{"d_model": 128, "vocab_size": 700, "norm": "rmsnorm", "norm_eps": 1e-07, "qk_norm": true, "init": "normal", "init_std_qkv": 0.0568, "optimizer": "muon_variant", "lr_mult_down": 0.7, "beta1": 0.95, "warmup_steps": 0, "batch_tokens": 8192, "steps": 10812}
Each number is 128 + 24 x the weight over its row's rms, rounded and kept within 0 to 255. Layers, rows and columns count from 0. The size above them is the row's rms in percent of the matrix's.

# layer 5 MLP down (transposed), 512x128, rms 0.106, rows 467-511, columns 64-127
size [ 88 110  50 100 101 115 109 103 108  39 106  28  39  90 105 111 115  29 119  95  50 110 102 110 100  99  99  37 113 113 108 107 101  95 108 111  99 114  99 115 108  25 109 108 115]
[[132 135 117 171  73 161 111 154 107 150 124 141 139 112 139 109 135  83 111 143 113 126 104 136 111 149 144 121 110 139 144 101 129 131 179 113 143 133 107 117  98 124 102 104 120 174 136 113 168 127 127 108 128 156 123 101 132 129 119 147  89 112 131  96]
 [138 154 178  98 103 150  91 137 129 108 101 136  82 167  85 130 138 118 102 116 138 157 128 144 127  79 126 143 104 132 132 128 110 160 139 156 129  91  99 169 128 135 102  79 139 140  90 128 140 149  98 109  95 135 118 110 110 123 139 145 148 166 116 116]
 [108 156 127 111 111 142 123 135 129 111 156 137 100  90 121 153 136 132 100 126 119  96 113 105 160  87 131 139 174 103 108 128 147 130  83 102  85 156  98 147 100 121 118 128 133 105 129 136  97 112  89 142 132 153 142 108 147  87 151 116 102 128 121  82]
 [117 125 100 133 109 124 134 107  98 159  99 127 132 125 123 169 149 144  99 150 151 135 156 149 147 142 157 160 111 132 132 143 151 114  96 119 125 127 109 146 131 106  62 137 104 132 138 100 169 103 101  83 172 164 110 105 125  94  92 153 158 186 120 147]
 [ 99 138 140 145 121  95 118 106 142 167 134 119 165 101 135 127 110 119 132 146  92 124 108  95 118 123 136 100 151 147 132 133 150 153 119 124 145  72 101 168 151  99  85 127 127 153 153  73 109 153 136 142 133  93 168  96 144 132  93 135 124  96 103 167]
 [164 108 147 129  95 106 128 126 101 102 147 108 108 116 139  77 129 117 144 149 152 107 102 158 171 144 120 118 130 104 127 135 147 163 153 112 154 109 143 140 116 102 117 190 104 155 161 131 112 137 110 115  88 111 155 155  93 121 142 115 105 131 155 128]
 [127 152 115 121  97 126 140 137 126 153 161 155 128 113 148 138 131 129  92 119  71  97 105 151 151 136 134 126 147 187 120 120 144 152 153 134 172 144 143 162 141 106 135 136 101 136 143 133 141 114 107 132  86 151 158 102 110  94  95 129 118 112 168 137]
 [147 137 123 143 110 159 121 180  80 141 126 113 175 135  89 131 136 126 109 162 150 150 115 141 132 124 130 124 103 147 142 141  51 122 130 138 128 117 152  98 126 109 117 140  91 121 120  86 183 110 105  99 112 136 125 138 107 146 140 137 160 161 158 158]
 [ 85 132 127 155 104 134 108 141 102 149 144 150 120 162 144 156 147 107  79 110 155 155 135 158 137 166 145 141  86 117 158  75 121 107 155 112 148 158 140 150 131 140 157 156 137  80 156 109  93 130 145 143 131 144 118 124 124 125 132  77 123 136 151 145]
 [173 146 111 143 109 124 130 151 123 131 124 115 123 121  83 155 137  98 110 114 145 115 132 107 128 135 107 123  90 125 125 162 120 152 180 194 117 149  92 115 165 110 130 200 132 149 128 136 137 136 132 100  97 138 152 121 147 144 123 164 125 181 109 157]
 [141 138 101 105 160  81 122 124  94 172 123 140 153 146 143 125 149 148  99 127 104 128 119 148  94  82 104  91 146 134  74 127 111 133 112  73 147 101 151 127 177  84 163 142  90 134 145 134 146 153 112 103 170 146  85 129 148 118 135 125  88 139 142 147]
 [123 107 104 126  86  98 114 115 141 121 109 163 101 100 117 100 126  91 113 167 107 119 131 149 174 147 146 128 130 137 114 116 139  90 160 139  98 146  92 145 153 148 133  94 156 110 106  92 128 161  89 152 149 140 153 100 135 112 140 113 118 113 131 111]
 [164 175 153 144 132 114 132 133 111 140 126 144 125 135 158 151  74 145 128 149  81 178 161  83  96 168 127 105 105 117 164 159 139 102 155 134 133 153 138 121 145 140  99 142 128 134 120 120 130 160 183 118 103 156 119  97 120 105 145 130 117 105 153 132]
 [110 125 148  87 159 160 119 139 132 156 142 131 152  57 149 142 124 137 100 141  90 116  77 155 151 120 112 114 115 112 157 127 154 101 120 131 142 131 113 128 159 133 126 123 107 143 131 119 145 130 109 124 153 120  94 152 110 144 149 143 143 118  99 185]
 [129 138 102 140 126 148 112 148  82 160 149 116 150 150 168 101 171 109 130 171 120 130 107  88 113  85 120 164 124 135 168 138 112 127 161 134 127 119 139  98 121  80 146 123 122 128 139 108 147 126 106 178  87 135 122 178 121 106  98 162 146 138 111 154]
 [127 161 142 119 112 127 120 132 101 171 105 135 160 158 142 188 145 160 100 157  78 126  95 123 122  41 154 145  93 139 152 133 137 164 119 132 132 147 103 116 118  91 120 119 115 131 163 134 113 119 157 140 142 146 177  92 123 106 148 160  77 168 119 166]
 [103 134 167 189 120 102 123 145 185 152 140 119 128 134 112 125  99 116 122 111 113 102 126 136 119 104 146 139 159 170 129 139 124 113 111 197 147 114 138 133 118 167 124  87 112 122 162 100 100 141 122 126 112 103 127 155 140 144 148 133 133 174 127 151]
 [ 94  91 116 103 133 148 115 138 106 114 123 130 126  80 143 117 112 139 170 134 155 141  51  95 114 127 120 165 110 187 123  89 117 112 124 127 106 213 140 128 128 124 124 111 151 164 148 132 144 144  94 118 117 136 138 128 100 124 135 115 150 121 110 133]
 [104 129 106 116 140 102 104 179 153 140 116  80 119  99 161 146 129 131 106  87 124 107 153 109 154 165 122 143 126 125  84 142  90 122 126 185 124 120  83 116 100 118  78 109 153 142 139 115 162 138 192 101 130 121 119 120 133  85 139 191 117 166  88 135]
 [139 144 158 161 127 150  96 119 117  82  90 127 154 104 125 106 171 120 130 209 106 140 107 128 143 129 170 136 107 148 134 155 149 130  93 108 111 144 125 145  95 117 102 152 126 106 132 120 164 133 119 147 164  95 100 111 115 146 135 141 101 128 110 142]
 [135 146 126 130 113 156 110 118  98 133 148 117 145 140 102 165 158 165 139 174 139 110 109 108 151 111 146 102 116 170 105 129 127 119 165 135 183 151 133 159 111 106 115 174 118 127 135 151 112 161 184 115 131 122 105 142 126 121 126 116 163 118 155 171]
 [144 166 116 147 144 135 125 115 153 147 198 130 115  99 155 137 132 104 153 128 113 128  86 137 130 113 132 151 132 137 121 100 110 125 116  95 143 141 141 106  95  93 102 143 134 122 155 170  86 104 121 123 119 102 129 135 161 112 168 139 103 118 101 152]
 [109 149 121 108 148 127 147 175 112 137 155 171 130 149 126 111 142 112  92 169 162 148 107 133 112 132 118 114 120 122  63 107 132 156 157 150 189  98 106 103  89  97 128 129 145 117  92  98 129 103 143 115 112 138 126 105 139 132 108 157  96 106 148 159]
 [ 97 148 129  97 116 113 145 130  91 178 143 109 162 168 149 148 146 121  99 112 130 139 166 102 156 135 119 136  92 178  79  76  95 147 149 111 170 126  96 146  89 130 128 142 102 152 111 137 141 171 111 129 112  89 148 135 144 133 139  99 122 104 131 151]
 [114 189 131 112 125 107 109 139 108 176 181 146 167 101 134 134 138 147  98 155 140 128  99 169 117 131 152 132 107  99 159 137 115 127  97 156 106 138 124  82 159 112 167  83 115 106 123 147 105 107 175 145 162 128 117 135 117 127 129 129 107 122 153 149]
 [ 93  97  89 127 158 142 119 127 118 139 135 153 145 111 165 120 145 126 110 146 125 108 135 156 126 148 160 116 159 109 122 159 120 106 131 126 168  82 114 140  86  70 108 166 141 129 128 127 105 110 103 137 141 124 126 118 149 137 141 126  87  94 118 176]
 [116 153 128 139 113 144 100 178 123 176 109 130 110 144 124  85 144 125 119 159 115 110 129 105 156 112 145 115 106 121 118 124 129 114 176 118 103 123  99 140  75  35  99 163 112 117  96 137 125 136 146 161 128 109 139 131 153 102  97 103 114 116 133 161]
 [142 136 115 147  97 139 124 127 143 158 106 167 133  98 148 121 159 170 152 113 141 139 135 157 140 117 106 158 118 110 126 120  90 139 129  99 147 126 110  85 148 134 115 174 142 119 139 123 137 163 131 122 162  80 128 188 132 109 125 143 123 126 113 138]
 [129 166 169 157  88 136 146 114 158 136 136 118 142 125 105 100 125 116 120 116 144 123 132 162 107 144 143 139 103  81 121 170 108 104 119 129 160 121 115 132 136 150 109 131 129 131 169 124 143 142 152 119  85 116 134 158 133 145 154 146 100 122 126 106]
 [ 69 128 146 120 115 112 113 116 162 142 154 127 168 187 123 138 124 105 153 135 123 122 137 128  74 124 132 132 138  63  98 106 140 125 143 130 120 107 119 127 134 120 144 115 115 138 115  91 158 127 124  86 144 157 111 147 160 124 124 157 122 132 146 152]
 [111 117 139 106 131 160  91 157 142 152 104 127 149 123 101 101 128 124  94 132 108 127 125 102 127 103 112 112  75 171  98 130 130 111 127 185 129 126  81 131 131 136 123 113 162 127 112 133 122 143 142 135 118 124 103 132 126 181 130 124  72 119 167 162]
 [144 156  92 134 130 160 132 144 107 134 137 170 106 149 130 130 129 141  98 156 110 109 108 129  92 160 147 142 116 127 124 120 105 109 159 124 158 133 161 125 149 117 160 116 108 104 104 172 100 114 115 140  98 163 160  97  85 146 146 150 133 130 123 163]
 [ 78 145 109 150 109 118 142 114 160 167 103 162 140 137 154 127 143 135 111 136 121 138 124 169 125 128 161 149  67 141 118 122 122 143 164 139 137 120  41 130 128 138 139 122 141 129 146 114 118 122 125 133 121 132 109 124 111 101  90 156 115 142 103 157]
 [132 124 101 126 117 185 160 132 120 154 165 143 162 111 104 145 150 138 112 152 146 130 144 115 106 125 126 107 110 139  98 117 149 179 149 123 122  83 132 150  71  79  98 163 110 133 155 120 115 123 120 126  82 137 105 156 161  79 131 139 106 120  77 129]
 [125 129 129 103 128 146 140 125 141 132 120  99 172 103 134 164 123 129  98 154 102 130 158 101  90 143 109 113 132 116  67  91 143 134 135 143 177 120  80 115  96 137 139 149 151 121 120 156  76 118 123 138  98 134 117 134 132 139 152 168 114 156  81  88]
 [116 176 123 129  70 130 115 144 138 140 178 121 136 124 124 117 168 125 146 185 150 129  87 142 148 118 164 127 103 124 105 119 164 148 119 112 106 132  94 129 135 129 132 120 136 145 147  97 107 156 135 100 160 118 141  98 129 127 115 111  95 161 144 156]
 [158 145 135 133 109 119 129 150 127 150 139 168 142  82 129 148 173 152 114 119 100 136 105 137 162 133 115 114  89 164 119 147 114 165 146 152 127 124 130 146 113 114  72 182 170 123  91  70 145 119 153 140 148 148  95 118 105 109 107 149 140 122 121 125]
 [141 140 136 182 155 160 117  85  90 136 113 161 146 132 128  94 178 118 137 137 122 132 148 150 115 102 161 134 107 116 145 131 128 184 116 113 146 113 132 148 133 124 123 161 148 143 119 155 138 116  86 104 153 103 185 124 144 160 137 155 128  96 115 119]
 [122  96  83  86 136 126 130 127 113 131  95 148 136  87 116 143 169 107 102 121 117 136  85 163 203 134 107 126  95  97 120 116 113  91 103 127 138 163 136 156 123 104 144 126  82 149  76 116 159 108  74 102 114 126 128 169 132 150 101 139  87 123 146 133]
 [139 142 142 140 115 135 150 142  93 144 143 132 146 144 143 164 134  97 172 158 116 113 117  97 114  88 123 135 149 133 171 147 106 178 164 155 114 116 119 131 130  58 116 161 120 148 153 102 115  84 127  80 101 138 122  91 142 106 143 153  95 123 143 156]
 [133 120 118 124 116  85 135 146 152 181 155 128 162  89 128 135 181 108 106  96 106 134 134 135 122 153 113 147 130 104 107 103  95 145 141 148 161 142 124  95 119  85 112 135 153 128 135 107  43 132 109 146 103 154 114 143 144 121  89 128 100 132 111 158]
 [121 166  82 142 154 144 145  95 170 155 149 147 124 134 130 158 101 107 156 141 103 120 114 129 162 133 140 144 109 133  99 179  98 113 122 106 137 119  73 116  96  85 153 108 133 138 123 100 131 147 140 142 132 157 120 143 126 124 145  79 105  84  93 103]
 [ 89 163 160 129  96 162 121 155 137 135 120 115 138 128 108  95 140 120 131 159 132 123 151 123 153 135 105 105  88 147 148 156 124 155 136 129 118 136 124 144 131 154 147 179 143 134 105 152 153 153 134 101 124 131 123 149 111 140 101 166 144 130  82 114]
 [ 69 127 142 125 137 145  75 135 142 143 113 115 151 169  90 126 191 119 158 133 100 164 114 147 155 147 148 111 166 194 148 124 109 129 155 146 156 116 109 132 106 108 101 157 139 128 153  94 132 123 147 149 107 158  95 111 119 118 123 118 105 111 153 125]
 [121 117 108 134 115 136 137 167  96 146 137 169 157 117 139 124 138 178 121 118 122 113 111 156 148 105 130 154  97 137 138 152 171 154 119 133 145 158 128 130 137 109 131 114  96 159 102 101 172 158 144  94 160 112 114  88 105 161 177 125 105 125 135 158]]
# layer 5 MLP up, 512x128, rms 0.349, rows 468-511, columns 64-127
size [100  32 103 106 124 103 102 117  27 114  21  27  92 107 116 117  22 120  89  38 115  97 112 101 109 103  27 111  99 102 109 111 100 105 116  98 114  83 123 115  18 113 103 118]
[[119 147 101 157 143 149 107  93 165 131 127 154  73 138 116 176 118 156 105 138 129 157 178 138 137 114 128 113 121 125 142 123  83 151 123 119 116 111 119 117 187 138  87  69 133 117  72 131 123 136 119 175 141 128 102 121 112 156 154 115 153 119 147 134]
 [115 133 138  70 150 135 126  96 147 142 141 142  89 120 177 125 115 135 159  85 114 161 176  82 131 117 140 103 106 164  95  99  96 118 145 110 169 158 141  95 145 140 123 109 132 111 120 118 149 140 114 137 109  71 110 122  86 113  98  78 142 122 165 121]
 [122 106 135 114 111  91 111 129 106  66 152 118  90 118 154 114 145 106 100  97 118 194 107 141 127  92 144 126  95 133  97 143 132 101  83 146 114 110 125 128 116 166 107  96 131  81 104 116 134  84 155 103  90 153 146 126  94 151 135 168 147  94 119 153]
 [140  86 174 121 148 130  93 118 105 177 127 123 146 135 157 128 100 122  91 107  93 161 117 134 108 166 100 118 139 132 128 152 114  79 161  99 112  99 137 130 101 149 139 122 120 119 139 129 147 108 140 138 129 101 100 141 118  98 169 130 102 138 125 116]
 [114 145 134 141 183 151 166 129 154 142 134 121 129 170 167 174 137 146 139 107 147  93 110 156 135 161 128  98 141  68 141 125 108 139 141 143 135 107 158  82  82 143  95 127 125  91 117 118 129  98 131 144 136 106 131 148  85 125 125 129  89 162  75 170]
 [119 155 124 145 159  93 128 187 136 161 110 129 110  99 142  76 131 149 134  91 117 111 152 148 139 126 120 164 124 140 151 125 125 159 167  83 119 117 119 129  75 168 107 119 100 143 176 177 153 110 129 166 130 138 125 112  80 124  77 106 132 127 156 114]
 [142 141 148 125 144 144 116 133 125 174 145 107 129 160 117 113 138 110 135 137 109 126  94 143 135 114 134  93 118 162 139 117 101 114 177 138 110 147 145  99 190 163 112 125 136 128 108 135 171 115  69 129  92 140 151 159 141 117 138 164 149 118 119 112]
 [142 112 163 193 117 129 143 101 172 182 102 156  85 152 138 103 128 100 100 135 148 178 130 111  85 124 104 133  94 119 144  80 154 163  90 167 117 141 127 143 137 147 102  91 159  85 122 129 128  79 120 155 112 133 101 130 138 139 125 131 144 127 101 132]
 [114 132  82 130 154 138 113  84 122 129 107 166 157 119 111 143 121 127 179 151 155 102 140 144 140  96  74 110 127  78 125 123 132 136 125 111  91 158 140 129 131 163 115 121 133 110 147 128 130  98 157 148 146 102 141  87 117 104 167 101 103 133 120  82]
 [ 98 119 131 187  89 128 132 158 133 127 148 107 121 100 103 147 103 133 181 125 144 115 169 119 136 118 150 129  98 111 128 120 136 165 109  99 144  94 112 140 122 127 176  65 158 134 135 140 157 140 119 118 167 149  99 133 131 117  67 119 108 169 134 101]
 [172 105 108 151 159  63 135 116 125 137 138 142 122 129  95  84 117 132 135 103 123 135 163 103 115  86  99 133 102  62 119 141  84 119 106 117 126 117 136  96 121 122 109 106 136  90 149 131 112 107 138 123 106 103 129 138 142 129 123 137 119 133 140  92]
 [134 113 139 135 162  82 137 141 130 122 107 118 123 102 165  99 122  72 175 128 147 118 100  99 138 114 109  94 161 103 132 129 134 113 101 124 167 105 153 129 138 130 103 147 153  92 142 152 130 101 138 144 156 101 107 139  97  95 143 126 139  92 104 117]
 [106 114 150 104 148 130 131 138 135 157 139 128 158  88 121 155 110 112 103 150 114 173  80 153 157 110 146 112 128 121 158  88 139 117  84  80 149 176 132 116 163 168 142  84 124 132 117 203 132  86 109  92 140 100 147 122 123 122 118 115 132 104 112 124]
 [125  97 159  92 128  82 107 149 111 136 124  68 151 138 132 136 145  96 172 146 137 117 168 127 124  93 154 126 150 154  98 120 113  80 147 141 117 118 104 137 119 126 175  86 147 137 128 105  77 110  94 110 108 132 130 139  68  79 119 130 175 151 145 150]
 [119 133 156 135  75 112 163 143 121 114 148 165 146 190 163 107 104 109 161 137  96 140 144 132 110 108  96 146  66 131 138  98 130 133 143 118 151 125 160 137 118  83 147  97  96 115 145  93 112 162 139 105 101 119 108 153  95 108 134 112 146 102 107 125]
 [148 121 193 121 115 120 141  92 110 131 151 126 125 115 166 155 177 171 119 132 145 146 165 115 115 172 144 121 104 128 118 121 114 119 132 133 103 112 132 105 127 148 139 127 151 115 104 123 130 118 124 179 128 140 106 144 112 128 153 123 133 116  88 104]
 [181 175 123 161 152  90 135 123  93 113 124 110 167 126 123 127  90 145 123  93 143 103 141 162 158 136  99 169 127 104 146  90 121 114 120  96 145 106 138 143 128 132 145 126 121 124 133 108 126 110 166 105 121 112 106 134 118 106 127 141 149 100 139 145]
 [149 125 127 134 138 161 123 123 120 104 133 147 143 124 141 122 150 135 135  94 142 147 106 117 161 119 145 107 132 154  74 125  78 157 120 119 169  87 123 137 133 212 152 122 134 111 134 158 171 144 109  86 143  88 123 121  78 114 130 161 136 130 102  80]
 [129 165 145 128 160 135  97 114 134  94 109  99 123 144 108 173 154 151 128 144 145 130 105 145 103 149 106  99 114 120 111 110 135  91 143 143 112 110 121 137 153 137 132 142 148  56 168 131 124 148 110 134 146 138 115  83 130 139 174 157 135  99 126 125]
 [137 122 169 157 172 121 102 103 110  91 115  79 129 115 172 131 111 121 135 150 154 111 167 129 117 112  88 111 168 149 109 124 111  94 141  91  91  92 122 138  86  89 117 105 140 106 103 136 144 111 103 131 125 101 136 102 105 119 139 180 132  89 132  96]
 [139  99 130 135 122 140 110 114 166 180 132 109 103 199 119 133 157 155 148 106 152 172 123 110 136 160 166 116 139 159 106 166 143  71 117 125 113 134 143  79 157 111 115 130 161 117 127 160 127 131  96 144 106 166 102 178 132  95 107 129  96 130 100 114]
 [ 99 130 132 152 153 112 107 149 128 114 106 118 101 129 107  83 118 167 135 110 105 157 160 132 128 155 115 152 140 141 120 138  90 168 141  88  96 139  85 102 133  97 174 121 165 146 137 113 135 119 133 117 117 143 123 129 120  83 111 119  83 115 132 129]
 [ 97 165 109  97 151  92 140 119 120 111 149 176 160 139 143 143  92 125 133 124 120 112 131  99 100  99 118 161 112 143 143 107 113 144 146 100 130 156  85 111 136  89 132 102  67 124 170 147 163 115 108 151 109 157 105 136 109 105 129  93 137 135 134  99]
 [ 99  98 143  74 121 128 126 109 159 127 159 120 143 128 135 120 110 132 135  92 116 139  95 129 122 115 112  91 100 117  80 126 131 135 129 166  89 126 141 131 100 144 147 122 137 174 162 152 121 107  86 141  94 158  65 122 131 137 113 140 166 131 156 173]
 [147 156 113 130 168 126 110 189 126 158 113 119  88 114 136 133  78 111 111  97 140 135 156 132 140 156 102 173 180 104 142 135 129 163 157 157 167  98 151 122 123 159 116 131 134 118 103 120 104  99 133 128 131 117 121 119 152 143 124 122 129 139  92 129]
 [135 145 160 164 104 116 121 125 129 123 141 142 107 135 119 139 118 106 159 148 101 156 157 111 187 111 152 120 153 118 159 105 131  92 133 122  95 139 109 164 130 109  93 164 142 138 163 152 130 180 131 106 192 120 116 165  75 104 110 134 104 148 150 139]
 [131 147 121 187 133 159 103 138 142 138 131  80 137 135 138 119 129 144 149  82 125 151 175 109 104 198 108 101 127 124 123 138 123 145 145 132 133 147 139 102 105 128 137 149 125 126 156 152 154 122  98 120 106 132  92 104 104  83 141 114  89 141 130 142]
 [ 97 169 136  91 123 121 119 133 141 140 144 141 154 145  78 136 139 121 138  68 144 153 135  86 110 142 152 151 120 135 102 158 132 122 168 102 136 158 147  94 117 168  62 122 152 115 154 159 140 106 122 128  92 125 189 131 106 155 133 105 130  96 140 130]
 [102 144 123 119 162 107 113 125 130 141 117 147 170 119 134 109 151 144 112 164 146 125 134 115  88 148 110 173 134 119 100 118 134 105 106 154  80  83 104 166 141 147 119 150 136  93 145 118 139 152 106 160 137 122 128 122 123 132 123  85 156 154 147 125]
 [106 130 132 105 169 103 118  87 146 133  92  92 147 155  65 115 109 109 117 118 126 101 126 140 101 125  63 140 121 169 114  76 104 112 131 139 106 130 139 133 121 165 115  94 118 123 157 156 115 134 128 133 147 122 170 119 137 172 129 142 157 112 138 161]
 [138 100 153 173 114  98 131 124 152 145 124 145  91 135 125 160 123 167 152 120 102 125 116 136 167 136 178 163 148  93 104 131 112 128 134  95 131 176 137 146 133 135 133 140 131 156 100 106 133 130 147 112 132 104 114 160 115 117 181 141 161 128 105 149]
 [122  92 104 113 130 108 135 128 114 185 133 175 182 131 100 141  95 148 112 150 140 147 158 104 100 120 126 153 144 127  71  78 143 114 128 130 128 142 113  78 111 134 116 107 107 101 153 120  94  79 124 116  96 123 158  94 130  85 132 133 116 110  96 127]
 [126  99  91 104 138 165 162 141 117 104 117 103  99 146 119 103 184 126  95 125 140 157 124 157 119 121 132 119 126 119 142 145 126 136 107 101 138 146 119 147 106  92 125 128 141 128  88 111 111 123 146 117 127 116 165 130 139  84 132 167 148 132  80 111]
 [118 127 151 132 111  76 165 138 129  91 136 156 131  92 138 125 155 122 144 150 110 131 140 124 158 107 106 121 163 161  83 107 126 113 149 129  99  61 131 145 115 122 115 116 118 146 101 163 174 157 158 124 115 118 152 125 130 155  77 108 153 142  85 129]
 [128 124 164 140 146 125 143 148 121 129 195 155 145  64  81 119 121 153 166  74 110 135 118 122 131 124 126 122 185 148 146 151 117 168 125 102 126 146 146 144 135 144 154 117 189 116 136 168 111 125  84 119  93  99  90  99 124 115 151 121  87 138 118 138]
 [129 154 163 164 117 134 150 139 161 119 122 154 122 113 168 168 148 164 100  93 153  77 133  80 150 131 119 112 131 150 126 124 142 136 139  99 138 109 127 108  79 119 124 144 136  97 107 138 143 113 119 146 144 175  75 105 108  97 120 109 132  90 136 115]
 [105 146 166 147 128 154 137 118 128 132 129 135 113 100 137 117 114 173 101 148 143  95 134 113 144 114 123  98 151 121 121 161 127 142  92  72 122 116 108  94 125 158 127  73 151 131 144 138  73 105 122 182 164  75 108 170 149 106 140 123 122 106 104  71]
 [136  82 154  84 154 121 181 164 124 140  74 142 134 106 120 151 133 136 111 125 122 137  74 154 124 131  91 103  98  88 100 115  90 106 148  83 122 164 135 141 130 165 134 124 141 129 123 109 129  84 117 147 124 132 130 118 193 152 138 133 106 140 139  96]
 [145 116 106 145  98 131  93 143 132 191 112 155 132 137 137 102 105 125 182 135  99 146 144 147 147 118 121 121 119  70 147 128 148 148 108 135 148 126 135  91 107 121 127 145 142 159 154 132 162 110 145 168 128 122 115  92 118 123 125 142 104 124 159  99]
 [119 176 163  97 130 139 118 125 149 103 180  90 123  93 155 139 122 129 157  84 115 116 137 141 139 101 108 104 109 114 131 125 134 129 150 128 149 109 161 142 104 119 166  98  86 156 147 100 144 100 116  97 153 173 133 125 145 147 121 123 137 116 133 140]
 [176 105  85 150 136  99 111  90 137 100 114 119 145 114  85  79 114 160 152  80 122 106 144 111 115 132 168 128 118  90 138 144 110 151 100 105 147  94 148 120 140 143 144 105  76 128 113 163 134 121 119 127 102 110 121 159 125  92 136 132 136 169 113 131]
 [121  95 102 137 136 155 145 118 143 143 127  93 156 139 159 138 125 118 102 140 144 146 147 165 136 169 117 137 118 104 120  95 127  99 101 132 116 125 151 114 157 123  98 169 180 145 121 126 139 134  95 105 105 129 161 132  90 135 109 138 152 170 102 145]
 [ 94 139 106  85  92 139  82 137 112 135 117 133 118 145 114 122 140  83 131 152 118 152 157 125 139 128 124 105 133 115 112 156 113 130 122 170 138 131 114 121 134 181 108 137  96  86 162 154 171 121 146  99 128 104 131 108 147 152 149 115 133 104 151 117]
 [ 80  91 146 129 130 116 106  91 126 129 154 139 108 114 117 110 131  86 158 140 133 141 121 120  94  85 107 129  93 138 129 100 111 159 134 128 166 127 133 117 146 147  99 185 120 177 101 138 161 160 149 118 135 141 104 167  96 154 119 111 109  83 117  81]]